From a checkpoint of a small transformer trained on Wikipedia: 3 heads of 32, vocabulary 2048.
Each number is 200 + 40 x the weight over its row's rms, rounded and kept within 0 to 999. Layers, rows and columns count from 0. The size before them is the row's rms in percent of the matrix's.

# layer 7 attention value, 96x96, rms 0.121, rows 28-63, columns 48-95
110,102,211,228,203,195,185,275,209,138,145,197,144,195,196,154,115,216,255,192,251,172,207,142,163,233,135,233,215,128,185,197,158,201,212,198,276,240,210,232,149,199,197,223,230,159,208,247,172
106,234,155,192,249,258,197,193,215,184,132,215,181,210,196,278,198,215,214,178,124,197,166,153,227,246,226,161,219,240,214,202,199,208,293,164,199,229,201,184,182,231,145,176,180,239,126,179,182
090,211,138,231,192,209,218,212,240,133,190,282,194,285,139,226,258,101,169,206,207,149,233,219,175,178,241,241,218,184,222,201,209,211,166,200,139,138,137,232,203,188,157,148,191,174,251,251,179
101,217,316,213,142,255,152,249,192,280,157,191,216,152,261,211,231,214,206,209,176,187,175,234,220,153,283,183,226,184,198,204,209,161,205,267,185,197,214,87,197,173,192,213,244,140,176,203,135
078,147,177,183,143,172,200,192,165,143,209,120,197,257,206,186,154,152,299,251,248,247,241,247,238,204,216,204,184,275,234,203,172,160,203,261,217,261,178,280,202,267,255,140,181,133,204,256,150
092,183,247,194,152,188,279,241,268,156,177,192,241,257,180,225,189,230,256,257,163,192,226,206,204,203,168,245,187,204,217,167,141,165,125,138,121,224,183,201,172,276,265,298,218,237,232,168,203
106,222,209,269,198,150,217,270,236,233,176,237,231,213,124,168,152,235,156,176,261,232,191,214,188,198,265,239,209,97,255,179,110,205,236,263,193,165,190,183,275,212,214,185,240,278,232,162,217
087,227,166,131,176,164,207,182,202,128,214,209,196,237,135,234,182,184,98,237,204,192,304,154,205,198,136,209,175,217,155,194,223,210,216,236,145,254,161,227,135,132,213,205,168,212,125,230,234
100,236,153,109,209,222,267,223,274,185,174,197,205,204,246,212,218,230,182,118,165,221,226,202,191,189,174,171,188,233,150,167,254,204,216,280,190,159,258,151,190,256,196,162,185,200,208,249,187
095,214,134,190,179,223,135,163,263,186,154,196,200,159,205,203,288,213,187,158,243,192,251,220,178,166,138,154,217,166,193,202,221,196,134,207,195,122,125,175,188,176,190,183,190,186,259,177,170
099,213,178,159,117,193,157,222,170,162,197,169,200,236,143,210,220,178,245,306,199,202,228,240,170,208,235,297,179,185,174,204,177,145,245,220,161,169,232,228,210,211,196,190,148,206,197,204,229
101,208,195,94,230,232,221,153,140,189,188,217,211,275,150,286,248,212,193,189,215,199,195,182,165,157,216,177,216,231,166,124,176,240,289,209,125,228,192,152,206,171,160,115,212,201,172,247,213
087,288,213,198,236,227,185,230,252,221,223,260,161,227,142,168,169,126,179,137,224,186,180,244,265,149,141,167,252,212,208,208,220,238,211,221,244,193,265,192,177,234,219,184,208,211,243,242,178
097,127,165,146,177,171,142,191,197,249,149,241,205,206,220,183,174,298,205,229,80,221,142,243,195,202,274,215,179,188,143,157,206,146,214,194,184,175,121,218,221,210,189,145,195,247,188,206,183
099,124,259,252,170,206,226,186,241,254,181,221,161,204,180,207,191,267,244,255,252,199,216,257,180,312,213,189,161,201,196,234,167,191,157,232,188,238,181,240,266,234,171,205,174,208,272,204,233
090,264,219,184,230,183,195,178,209,198,174,337,124,199,230,242,282,134,187,138,192,240,191,167,228,192,171,177,296,165,156,256,225,206,235,230,241,184,102,208,185,223,172,182,144,194,208,238,165
092,236,179,197,280,235,225,206,190,260,122,220,251,231,247,134,195,236,242,156,192,181,158,252,153,100,208,207,201,192,178,192,167,202,226,131,208,225,187,128,215,210,254,254,226,215,206,244,173
100,187,187,281,255,203,217,207,178,247,179,198,247,212,196,196,239,144,233,210,200,196,153,177,211,211,235,193,187,179,187,255,241,236,241,219,199,209,172,208,228,210,282,187,172,163,257,217,129
098,210,296,187,174,203,209,206,197,214,228,161,275,184,257,200,185,230,132,226,183,277,183,234,222,133,181,194,178,228,219,206,142,166,232,201,231,188,202,218,197,167,177,256,216,170,233,170,184
091,158,292,247,220,181,198,186,187,226,229,199,188,172,195,162,188,206,194,182,204,240,116,183,219,219,138,222,214,191,147,190,247,264,169,183,290,231,203,262,205,133,233,236,245,175,186,198,163
098,227,246,208,203,216,244,217,208,201,215,229,175,184,255,218,242,224,201,146,192,191,177,193,132,210,178,185,197,167,205,150,249,203,199,202,215,213,197,238,133,162,234,278,203,171,206,169,255
078,115,189,218,131,179,212,219,259,212,167,177,77,266,160,190,173,178,192,282,249,177,189,203,187,166,206,180,220,180,194,213,193,241,147,182,173,205,231,215,200,211,249,193,198,164,163,252,231
097,229,265,220,159,137,195,214,214,216,130,218,256,204,159,164,181,144,228,166,243,270,204,182,220,224,204,246,178,171,167,215,199,235,165,143,185,231,216,171,245,180,141,187,212,176,221,206,116
100,248,190,196,207,255,168,187,254,138,210,146,159,173,184,224,145,170,161,73,162,209,224,160,186,169,263,164,190,179,171,123,200,237,133,191,193,185,242,212,230,210,168,250,200,215,166,104,168
094,228,217,198,234,251,165,164,200,142,232,227,268,181,327,158,159,200,214,180,199,203,205,205,185,165,130,120,263,227,217,194,217,188,237,149,296,108,200,126,220,194,164,178,206,149,129,194,177
080,190,184,176,149,173,250,194,204,213,174,217,192,178,186,256,153,216,245,196,124,269,198,175,109,179,196,192,239,188,177,222,184,198,136,217,112,255,185,183,256,286,152,202,152,179,190,168,330
083,177,199,203,195,232,127,172,250,162,308,224,201,207,177,196,218,201,185,210,262,199,191,196,178,231,224,243,227,158,152,188,124,229,180,165,158,172,193,171,164,225,188,253,234,310,234,217,195
098,223,185,153,204,201,231,170,139,165,231,174,226,244,166,211,225,224,113,228,181,221,180,245,176,163,190,230,200,263,264,228,137,204,159,150,161,227,215,208,170,133,199,194,103,182,219,259,241
088,266,99,178,224,124,220,194,162,132,139,166,149,211,167,188,242,199,209,223,153,190,280,249,180,158,223,175,174,204,203,238,198,268,190,211,241,242,149,223,174,171,206,201,180,230,238,291,192
082,240,222,188,239,198,170,149,182,208,224,208,141,204,135,226,188,201,281,194,166,228,254,239,222,158,192,227,176,218,159,179,120,242,187,194,173,129,189,141,263,275,176,161,224,250,282,182,209
088,282,215,166,260,210,234,221,219,303,287,260,229,254,197,154,286,282,202,166,248,183,258,193,205,185,155,198,230,209,234,190,230,209,167,192,224,209,197,191,262,234,219,222,241,263,180,200,196
072,273,199,231,212,206,254,104,215,211,162,157,169,149,167,188,210,187,199,256,218,221,231,262,194,174,237,245,253,263,195,212,175,187,152,212,205,271,178,226,216,179,167,220,200,181,233,158,225
085,203,235,199,202,178,221,170,252,179,190,107,196,178,157,191,251,187,173,199,218,160,202,204,205,138,203,172,157,195,173,132,176,223,146,167,219,221,249,140,193,207,208,229,197,161,213,223,159
095,209,227,142,237,281,189,175,219,227,205,200,156,265,210,148,209,228,215,86,190,243,211,225,224,247,224,218,153,200,224,198,220,252,303,170,237,158,226,182,206,281,243,230,265,251,201,204,223
090,228,179,230,239,220,265,178,259,136,152,151,218,194,182,153,184,263,117,213,204,241,214,167,205,179,151,147,230,168,199,202,156,257,316,234,244,191,207,170,185,257,268,194,218,267,228,121,189
098,203,190,317,228,242,178,154,268,173,225,192,180,152,233,189,139,232,191,203,238,131,207,149,164,184,158,124,167,175,301,178,252,252,209,223,218,186,141,220,187,178,172,157,205,250,175,145,198
# layer 7 attention output (transposed), 96x96, rms 0.106, rows 28-63, columns 48-95
112,170,225,167,106,200,186,145,190,192,197,98,308,211,226,163,293,177,160,176,168,182,199,209,195,199,245,189,186,174,179,198,186,169,215,188,192,205,141,249,240,117,162,167,210,213,253,218,189
110,211,193,242,203,197,140,263,217,270,260,209,196,220,239,144,199,169,227,153,205,140,131,116,158,160,184,194,236,194,233,252,225,189,206,163,263,168,196,252,236,195,191,226,189,172,147,210,240
085,213,249,171,195,205,191,156,208,215,202,202,132,151,192,162,130,171,249,191,191,270,111,227,214,119,185,189,240,177,180,247,240,150,266,218,175,245,175,202,269,195,248,220,211,218,195,180,223
094,224,155,143,192,173,203,214,215,115,153,239,244,279,285,237,174,156,236,210,126,220,245,257,215,286,138,209,179,243,241,192,153,225,107,160,232,215,174,117,185,256,197,229,216,211,179,206,231
072,187,162,223,234,276,168,184,278,284,257,203,160,181,163,229,175,179,211,152,215,158,134,205,202,173,165,205,240,199,157,172,233,181,221,175,154,152,179,202,251,170,173,228,189,178,195,169,207
092,246,229,279,229,156,173,174,217,196,252,231,246,146,240,151,202,219,199,238,176,179,230,253,212,229,245,319,217,208,172,154,266,262,240,176,255,135,223,185,159,177,210,174,235,161,190,173,255
090,192,247,181,173,180,197,182,191,198,179,244,189,195,222,144,236,152,240,177,215,206,173,188,192,254,102,239,171,281,218,259,210,255,191,228,172,201,254,224,201,263,177,170,173,237,170,167,215
082,238,117,183,136,171,265,242,204,199,201,181,222,82,182,219,218,235,230,201,185,209,179,252,195,277,247,172,150,210,179,170,217,165,233,148,205,167,182,138,212,182,231,179,241,174,244,222,180
090,213,272,192,221,214,234,172,186,218,206,109,180,243,229,202,178,250,178,217,207,229,212,244,219,220,264,132,210,228,202,247,196,178,262,120,187,278,190,197,224,210,208,190,303,220,249,145,229
090,145,221,153,294,184,251,195,199,238,211,159,157,129,241,181,147,197,132,256,185,243,161,185,296,131,208,197,197,258,283,249,178,177,220,239,156,216,258,164,215,205,218,182,166,179,207,186,216
094,160,164,275,164,170,202,253,119,325,120,264,117,177,175,182,136,196,192,197,211,164,176,247,201,227,175,194,170,209,184,172,160,245,189,146,185,136,161,212,176,208,150,159,186,123,204,231,213
092,165,180,199,148,159,251,201,184,157,283,180,246,198,185,199,149,232,278,219,271,245,246,243,167,191,237,201,225,192,219,255,259,191,164,155,216,179,194,190,194,197,237,262,249,167,107,202,218
090,115,217,162,128,205,180,199,173,298,254,171,269,197,230,105,236,212,143,222,181,196,207,94,197,242,225,192,187,164,195,220,166,242,158,109,189,147,232,228,204,287,198,200,192,139,195,273,222
091,262,166,270,219,195,181,294,188,137,228,187,195,213,159,222,180,158,257,183,246,228,223,212,164,185,132,226,277,233,230,190,206,185,161,228,233,155,251,190,225,198,250,296,218,225,173,176,189
095,197,172,197,225,194,238,217,230,215,168,151,164,165,211,204,173,203,186,218,214,189,214,175,203,161,228,290,204,167,244,180,228,259,197,206,171,250,179,188,174,186,193,158,181,193,209,219,199
083,210,145,172,161,271,233,225,155,206,190,83,211,145,248,185,180,265,170,169,252,213,238,146,208,178,226,186,148,250,290,156,167,176,159,181,201,187,230,194,187,256,198,194,192,167,202,187,140
100,134,187,215,208,223,194,232,187,220,326,208,259,223,246,201,147,161,134,201,172,147,203,182,232,231,173,200,221,223,255,218,220,202,180,204,263,191,212,239,141,241,203,164,199,228,122,122,265
095,177,198,168,193,231,130,205,212,177,247,261,201,197,235,191,192,257,194,191,240,209,185,146,169,176,182,244,232,173,305,176,240,155,145,211,173,241,214,291,188,177,125,246,219,267,150,172,253
091,245,155,232,200,152,217,212,214,214,179,218,159,223,203,208,262,208,274,184,218,242,207,200,170,170,235,224,257,208,209,181,197,214,177,197,218,207,138,129,220,288,126,197,269,158,151,172,313
081,210,214,186,167,227,174,164,236,192,220,283,219,176,211,223,231,260,196,182,217,184,252,169,219,280,261,155,287,167,270,217,180,129,167,193,236,210,170,175,198,214,219,174,223,259,206,219,167
091,200,192,154,171,229,224,175,202,152,149,223,155,183,262,264,241,125,120,202,218,153,267,234,255,250,232,185,212,227,196,199,165,203,233,264,235,252,175,169,192,276,195,185,287,181,232,234,207
076,193,175,244,186,242,163,246,237,236,268,264,157,182,188,149,211,225,218,218,166,219,195,210,157,260,236,188,199,204,278,206,187,223,229,249,176,223,177,136,192,160,156,178,156,176,225,170,163
099,186,219,212,268,243,186,208,213,266,261,246,188,206,275,207,197,259,177,183,194,148,174,163,206,195,171,147,219,187,234,163,197,131,187,207,196,152,216,284,161,183,169,180,156,195,198,186,200
094,160,265,174,184,180,189,232,190,181,194,230,155,209,251,137,223,188,259,233,210,203,158,204,169,209,193,175,174,162,201,278,186,158,244,151,208,185,200,126,242,206,183,196,214,202,165,303,181
091,216,198,220,247,191,179,222,227,221,263,138,242,191,205,181,266,190,164,160,218,200,188,179,223,165,301,199,176,218,232,312,249,224,253,224,199,205,215,254,278,186,191,187,204,234,233,186,191
082,265,156,220,224,143,156,229,268,216,224,178,178,262,195,212,162,186,201,227,225,199,224,237,263,155,298,131,220,228,200,143,182,153,247,148,190,132,240,171,144,138,160,184,252,221,261,231,129
081,221,249,231,186,215,208,186,252,270,228,180,274,142,216,204,222,206,229,188,137,170,182,237,241,235,188,180,272,162,202,242,213,189,200,202,169,160,233,158,182,150,172,165,88,149,187,194,207
097,200,139,143,146,196,269,216,253,237,240,211,126,177,134,216,245,188,240,239,291,198,235,297,198,240,238,183,231,198,176,228,212,222,213,255,217,244,182,172,115,202,262,257,227,198,210,156,273
085,159,139,131,170,223,189,175,196,232,218,218,211,157,164,234,147,192,212,241,202,231,206,203,145,269,208,224,147,243,133,173,214,140,186,170,177,158,263,116,234,196,190,228,110,151,119,144,195
076,206,205,267,181,123,191,229,236,190,176,186,219,215,194,170,141,300,203,261,226,246,235,134,164,168,201,158,189,190,208,223,218,216,171,161,253,229,248,218,155,169,97,205,170,95,103,149,194
085,218,229,199,209,177,201,245,185,161,202,141,265,269,202,252,193,236,179,212,289,256,211,213,257,257,214,174,221,266,222,206,207,245,261,202,177,229,235,227,193,283,305,195,199,182,200,257,245
071,170,124,233,198,184,217,211,156,262,265,236,97,208,188,198,163,229,183,233,229,170,257,229,180,205,211,238,269,223,207,211,201,182,275,193,268,213,196,137,153,249,167,207,161,181,284,249,215
079,222,270,223,172,212,208,177,234,200,186,277,203,181,201,212,107,207,260,218,189,249,170,173,221,240,198,113,246,219,309,187,207,187,182,250,209,233,168,231,213,212,286,164,198,151,256,192,162
097,245,247,262,150,179,213,204,169,123,254,180,261,168,131,204,172,207,237,228,182,238,217,191,174,210,258,166,172,166,113,168,229,221,195,182,159,224,169,160,171,155,262,207,204,196,211,167,197
094,216,231,232,188,173,166,209,135,174,240,285,198,169,167,207,214,222,178,224,152,182,179,174,190,251,273,208,216,211,201,247,200,216,284,188,169,240,275,169,188,240,195,230,228,185,156,209,214
100,223,194,110,238,268,174,191,171,144,116,241,192,202,270,183,214,139,193,151,146,143,236,226,165,128,212,204,171,230,113,200,174,225,225,187,165,256,245,204,238,249,271,217,227,141,229,304,178
# layer 7 attention query, 96x96, rms 0.155, rows 32-68, columns 48-95
112,222,205,204,232,167,159,197,174,224,191,315,190,152,168,231,209,183,218,175,120,100,176,141,189,234,237,193,218,226,202,166,164,157,245,217,202,184,223,221,179,167,150,179,224,147,217,154,242
091,214,196,246,250,226,221,257,223,171,256,263,169,106,157,182,179,187,210,165,237,244,178,232,191,212,192,230,165,225,193,300,202,233,153,195,215,174,271,192,213,268,220,317,241,143,129,181,166
096,166,107,251,163,181,215,240,175,146,216,176,188,191,114,191,204,164,197,199,248,213,240,151,172,259,235,235,231,150,186,113,218,197,209,152,272,149,265,185,174,190,160,184,236,216,241,234,133
106,167,142,174,220,239,221,129,239,280,174,182,166,177,300,211,254,159,150,189,191,181,230,178,240,235,196,268,182,187,176,189,197,243,196,142,146,171,155,217,245,209,167,189,202,127,234,256,217
110,243,228,112,175,150,186,109,250,154,170,185,221,222,228,182,175,275,245,188,128,215,204,194,223,220,210,267,223,166,226,187,186,169,286,155,221,159,242,252,136,177,222,171,157,169,180,152,179
106,232,140,195,256,171,151,233,313,161,195,234,163,239,226,213,225,206,228,225,237,186,170,277,144,184,207,95,154,154,211,200,246,163,223,201,200,188,257,237,222,190,281,180,236,193,202,200,126
113,218,171,164,214,222,235,312,197,220,164,165,130,216,200,199,186,184,262,200,210,201,178,177,302,189,179,172,155,193,173,184,229,270,234,169,234,190,251,137,222,146,243,229,176,195,257,197,202
107,175,184,259,216,98,208,191,174,200,210,180,214,230,183,142,227,191,224,154,164,218,154,248,132,232,205,233,229,181,173,215,265,174,206,174,165,217,161,237,170,181,101,228,166,204,244,199,243
099,151,233,135,172,176,198,275,175,138,211,189,214,272,227,210,153,237,146,208,234,178,155,224,211,282,209,233,161,170,186,221,208,165,262,230,237,228,258,270,211,160,161,244,231,161,191,261,270
101,225,209,220,205,198,174,188,258,167,183,230,148,194,256,191,204,131,239,238,262,140,185,280,182,165,170,175,241,221,194,214,162,188,220,225,164,326,223,254,133,183,228,251,143,201,197,165,111
092,202,189,165,205,217,202,149,148,189,205,228,145,201,235,224,237,180,194,190,216,190,210,146,232,210,153,181,286,176,204,162,178,143,206,248,209,256,144,227,256,70,282,114,208,192,175,180,195
105,190,255,231,255,247,167,224,217,93,161,265,162,238,187,209,168,151,147,138,137,174,206,261,205,195,152,212,230,245,181,167,265,196,188,191,210,250,215,258,168,155,223,236,202,219,270,202,207
107,186,149,181,149,130,171,248,202,259,252,124,250,155,209,162,222,183,163,151,231,184,210,182,195,251,290,131,313,196,254,194,253,150,207,183,219,167,214,220,201,243,191,119,193,194,158,157,224
100,229,214,207,164,254,233,191,224,205,208,193,274,178,161,274,150,198,200,241,196,201,203,208,268,248,201,189,186,177,230,215,220,266,213,274,238,267,172,266,137,240,155,179,204,163,226,239,224
103,177,164,79,243,101,209,184,175,164,161,193,182,214,206,160,181,195,210,196,190,236,261,309,204,214,267,145,172,198,222,222,114,298,228,201,140,202,161,181,182,197,242,235,221,226,196,270,148
097,153,183,212,164,189,282,272,199,194,196,200,153,119,216,263,224,198,203,159,175,212,222,242,212,225,134,225,197,123,205,210,187,239,181,187,170,248,166,163,286,234,149,209,143,185,188,178,184
100,132,179,194,179,181,170,189,221,206,148,192,144,290,212,254,188,218,211,217,174,174,179,283,292,213,162,133,196,254,135,241,201,178,223,243,202,172,185,188,204,156,190,213,221,147,203,194,162
098,195,265,267,201,215,180,212,144,277,172,232,203,161,212,200,218,237,199,179,198,210,142,185,237,210,209,227,165,158,292,235,158,238,242,222,222,168,188,216,231,254,183,207,189,176,227,211,226
095,276,135,231,192,230,220,231,188,89,216,167,200,238,181,243,157,182,189,189,170,236,291,240,214,194,203,188,191,165,187,174,243,222,180,266,179,227,213,211,229,194,255,196,190,216,248,150,135
101,170,165,127,141,206,177,231,170,113,243,191,257,190,200,146,266,246,227,273,152,229,240,180,208,256,180,197,179,210,197,234,208,177,170,227,247,220,202,204,203,296,225,227,196,158,211,224,224
103,220,213,120,192,245,210,241,250,223,269,201,207,218,153,146,162,193,234,201,285,173,254,250,205,252,148,105,155,252,142,228,209,104,197,224,202,215,208,197,190,189,213,148,138,205,177,210,217
103,253,200,163,232,184,141,231,234,263,109,188,153,184,150,253,159,154,191,163,185,182,211,279,205,212,202,222,279,185,255,223,209,135,154,212,154,199,171,191,208,197,170,191,128,223,136,188,202
103,163,242,113,189,296,204,186,158,243,126,221,241,178,250,211,270,233,208,123,213,220,182,181,168,222,268,217,190,135,166,143,171,225,166,205,164,201,207,186,257,205,223,172,228,213,213,164,135
092,261,175,260,211,234,211,211,200,269,182,128,179,184,219,155,163,236,189,209,99,219,251,128,212,154,193,187,215,153,223,230,223,277,187,213,219,193,212,264,161,214,268,241,144,174,173,130,229
105,217,177,189,194,249,148,190,116,179,204,170,220,255,170,196,182,175,228,169,143,198,198,215,135,232,116,212,163,266,238,263,142,189,227,195,325,237,156,157,200,188,185,145,212,164,193,185,205
086,176,222,188,156,215,162,172,215,229,150,216,232,186,207,178,173,183,182,188,219,244,219,231,200,188,154,289,201,202,280,185,220,204,223,272,181,233,191,161,180,172,173,207,188,179,179,250,175
102,227,202,104,185,217,167,162,232,185,131,188,224,203,194,196,220,169,244,161,200,259,189,213,183,147,174,213,202,170,167,171,180,212,187,201,251,192,167,184,195,134,202,195,214,231,231,168,204
110,266,136,234,186,202,156,226,184,236,200,142,160,176,101,205,188,167,229,158,252,251,223,200,182,164,272,167,113,203,160,113,177,152,155,163,127,267,159,214,129,226,168,176,276,198,215,149,196
099,137,230,154,140,178,264,207,209,267,151,235,231,251,195,228,215,208,163,187,203,205,191,278,174,204,221,199,190,238,169,170,192,270,216,142,160,293,184,220,242,177,219,189,232,168,234,261,215
105,230,226,192,182,191,221,251,204,196,184,110,169,168,200,229,168,173,220,166,216,201,176,192,237,150,300,304,190,217,182,238,190,169,194,194,162,213,182,226,224,185,202,115,230,133,113,141,159
102,190,218,192,187,161,194,166,274,164,247,164,182,231,154,235,195,97,190,209,200,182,166,120,169,164,221,167,214,132,195,230,223,174,213,174,174,265,195,234,233,243,202,210,172,288,166,173,138
104,192,223,191,241,188,182,206,120,169,180,154,179,258,148,228,157,246,225,234,209,217,237,222,165,118,223,112,158,198,154,205,242,197,122,212,207,174,178,119,236,173,149,168,159,200,203,173,142
077,186,197,195,198,221,191,274,227,222,277,197,279,169,204,212,158,211,199,182,281,187,207,164,207,146,122,175,248,188,250,194,204,179,99,148,233,198,162,193,187,148,191,182,202,165,193,187,197
083,251,118,291,191,179,175,152,252,139,151,179,253,272,154,317,267,183,183,151,137,189,180,180,185,182,241,177,222,203,162,165,155,153,150,219,178,169,214,239,143,190,230,210,191,198,197,166,198
082,209,211,221,198,262,166,214,114,155,232,182,230,208,187,119,218,189,206,158,217,217,186,209,175,128,165,206,258,255,204,211,254,184,137,161,200,245,216,247,194,166,138,219,310,249,207,209,199
100,172,210,223,185,213,234,233,198,280,165,192,253,190,193,288,249,140,232,167,261,234,210,214,214,183,188,196,147,198,115,204,168,240,227,146,254,155,148,189,221,201,215,263,189,183,221,158,230
085,222,216,198,267,214,161,249,181,167,184,203,266,195,119,211,230,153,125,215,120,184,197,201,224,205,210,233,183,205,203,202,206,224,147,219,287,223,209,198,209,201,161,168,254,268,180,203,206
# layer 7 attention key, 96x96, rms 0.161, rows 32-67, columns 48-95
109,163,209,205,238,207,200,252,180,218,176,246,229,164,171,221,183,153,216,175,191,182,225,175,253,187,215,213,229,173,185,155,236,141,229,204,245,146,235,226,164,192,160,106,166,163,168,236,233
096,294,235,219,241,178,212,282,162,208,215,200,172,129,195,150,215,162,150,183,230,253,196,211,200,176,250,195,151,218,223,254,211,176,154,206,210,200,190,166,204,209,206,192,186,116,191,184,92
096,128,195,245,239,105,235,262,212,142,209,203,177,214,157,179,166,241,169,162,277,173,199,199,185,247,234,189,272,246,269,107,215,195,217,160,240,140,249,170,213,122,177,145,171,149,188,195,142
107,197,114,182,223,212,227,189,253,231,175,193,174,211,267,188,191,201,96,181,197,183,257,155,249,209,155,174,274,213,203,172,188,211,211,168,146,203,189,201,194,217,137,216,211,142,213,255,195
111,172,224,190,172,179,197,140,261,158,162,226,213,182,278,141,167,323,187,181,154,223,296,207,187,245,230,234,211,136,170,188,219,227,251,226,188,209,210,197,227,166,193,148,130,236,184,96,197
109,210,159,186,234,177,143,178,244,213,212,250,176,216,159,221,236,211,217,164,225,238,171,292,170,147,190,120,216,77,195,159,175,155,220,233,203,213,199,208,237,140,263,248,278,182,203,141,124
119,208,197,210,194,208,158,295,172,251,206,197,181,231,229,199,233,240,271,164,251,165,184,155,293,201,218,201,184,200,251,226,195,233,239,196,205,233,219,163,183,164,221,175,196,170,314,156,203
106,129,214,215,181,154,186,190,228,223,211,176,219,230,144,193,232,165,197,120,130,173,255,190,142,157,210,253,201,148,162,190,300,216,194,218,246,153,155,150,197,248,156,268,150,193,131,191,183
101,169,259,181,175,159,201,224,192,199,157,198,166,253,189,273,102,203,175,156,213,186,173,252,147,276,210,232,213,166,200,195,162,161,263,249,251,259,215,222,231,194,200,219,264,157,209,201,209
094,275,210,209,243,202,143,167,261,233,218,209,204,186,267,187,182,145,193,155,181,200,208,344,220,185,116,178,207,225,270,211,182,183,217,260,179,182,194,293,136,186,242,262,259,185,218,158,138
097,275,222,190,214,277,205,185,185,192,222,255,176,219,252,228,189,163,228,171,216,203,182,190,213,147,188,253,305,140,181,153,202,141,191,213,168,228,214,201,267,180,256,180,261,249,225,236,220
115,172,285,199,233,209,200,218,203,155,201,222,217,231,148,235,174,192,163,128,99,168,221,257,178,128,175,179,208,261,134,171,176,175,195,230,191,242,165,254,217,135,251,230,236,255,282,197,291
102,173,206,254,152,200,171,242,232,279,247,202,193,112,199,167,196,238,195,185,210,188,190,222,168,217,283,211,246,143,257,245,226,164,224,102,255,143,205,158,266,193,253,187,225,169,232,142,236
101,218,208,209,165,274,168,226,207,172,254,212,190,126,91,225,125,212,229,193,240,200,178,163,211,223,171,240,215,151,177,215,208,241,236,295,225,223,174,195,159,187,149,160,211,201,205,285,250
115,242,149,138,210,183,180,214,169,135,171,235,164,234,216,182,166,190,269,209,273,189,200,305,161,224,218,163,172,213,158,200,175,277,212,123,163,225,226,175,148,233,156,175,272,206,207,223,103
096,235,164,167,228,160,242,207,187,185,241,98,202,178,218,219,284,218,203,221,135,193,206,223,174,177,150,186,132,211,246,201,224,198,180,193,233,197,166,219,301,261,115,111,117,115,229,174,223
100,128,206,185,183,145,245,199,191,195,228,226,185,215,192,214,199,217,176,226,214,207,161,228,270,195,150,67,257,132,160,216,236,207,322,220,229,144,206,249,164,202,174,260,200,200,231,142,143
098,195,236,200,229,218,188,250,170,272,192,260,184,136,262,238,221,173,234,170,266,220,182,175,185,263,236,237,135,219,181,192,249,309,265,191,123,206,191,184,200,220,249,230,172,172,270,224,225
102,222,218,198,169,165,205,167,188,126,200,160,230,167,168,215,195,224,173,151,172,211,240,235,195,159,169,186,170,214,153,238,194,227,208,212,135,191,250,169,222,148,267,183,135,166,203,188,187
107,126,214,180,196,175,192,262,186,129,220,175,195,178,202,183,258,260,216,239,154,285,275,206,217,239,145,225,273,211,209,201,186,226,172,213,206,251,173,147,194,235,135,232,197,198,219,194,203
110,191,197,203,232,289,242,188,242,242,232,153,183,202,156,129,171,230,231,174,219,232,206,207,190,278,151,62,190,189,176,217,205,149,192,226,244,157,193,180,205,211,234,224,172,261,184,205,270
106,240,225,207,237,221,157,253,194,265,181,205,230,189,131,222,152,234,186,208,210,168,204,277,181,186,193,210,256,156,217,219,221,146,154,262,201,228,150,152,145,215,244,193,199,264,189,130,179
097,200,235,193,187,214,163,152,124,166,115,186,200,229,202,208,250,216,237,224,226,200,181,207,200,159,217,256,128,211,173,193,106,202,189,226,141,242,199,219,222,196,215,160,200,181,189,206,192
097,209,183,284,169,300,190,254,265,257,145,185,189,220,202,235,135,243,194,193,177,229,209,177,207,116,143,262,208,169,243,178,225,194,154,190,125,149,219,282,152,144,176,245,111,176,217,183,226
101,200,215,222,257,192,194,154,171,191,247,218,235,271,181,222,200,185,214,159,141,225,154,154,165,182,126,167,248,214,246,240,166,169,270,197,291,265,164,145,198,275,140,183,152,182,211,162,148
089,202,138,201,193,191,214,111,269,160,131,210,180,147,241,211,181,165,188,143,270,254,177,172,199,176,180,193,200,264,205,192,259,191,227,153,205,222,268,242,152,285,130,219,217,242,173,236,170
106,270,173,153,179,183,213,155,186,152,147,122,220,203,142,133,271,198,206,165,186,250,190,147,170,178,244,184,265,179,209,212,177,238,247,174,157,208,262,297,163,209,197,172,199,255,242,184,241
116,230,194,234,199,253,182,205,162,205,213,165,175,139,90,251,174,254,245,211,232,220,214,207,176,180,310,201,104,213,206,178,192,128,235,188,204,218,211,239,144,160,123,172,311,165,189,181,191
105,167,290,211,159,165,123,214,175,231,121,210,183,235,218,190,182,188,104,186,186,177,187,316,165,210,245,193,158,215,181,176,218,201,218,171,156,269,256,178,211,231,131,144,211,210,201,210,268
103,216,210,182,183,171,231,180,246,224,213,180,202,159,238,187,215,271,241,171,219,236,142,172,223,96,285,285,265,177,196,283,208,226,169,229,184,224,187,235,185,144,191,204,224,149,162,245,226
102,207,210,191,246,213,149,247,192,183,198,166,227,177,194,237,173,92,182,163,246,234,205,221,191,195,222,223,198,135,133,226,218,208,216,228,153,251,163,240,291,166,210,209,139,271,166,178,194
112,224,267,248,253,97,254,185,189,204,182,222,244,192,172,217,166,206,244,247,211,210,221,193,226,206,235,195,198,165,216,195,212,174,181,204,169,171,168,200,209,147,138,300,132,216,216,210,156
074,190,110,249,313,276,184,239,219,257,249,181,192,207,226,211,196,164,204,197,219,215,201,171,204,204,152,215,209,146,257,178,235,92,171,230,241,181,206,202,183,241,115,201,254,216,175,215,229
078,264,201,235,147,239,175,213,202,189,231,178,198,158,142,225,177,235,183,219,239,211,220,174,102,199,184,155,259,188,218,180,198,174,153,307,286,157,165,223,195,200,261,212,176,203,231,189,174
086,229,196,225,184,238,194,173,204,145,171,236,154,167,251,198,203,205,323,143,162,298,161,276,181,77,191,234,183,185,237,242,254,189,166,183,299,204,180,185,163,218,137,190,188,211,162,205,243
094,228,139,252,200,236,212,230,225,194,165,231,182,183,130,268,114,221,231,164,201,170,151,266,266,176,190,175,245,211,251,184,206,215,276,198,154,179,192,199,145,102,204,230,165,215,197,174,139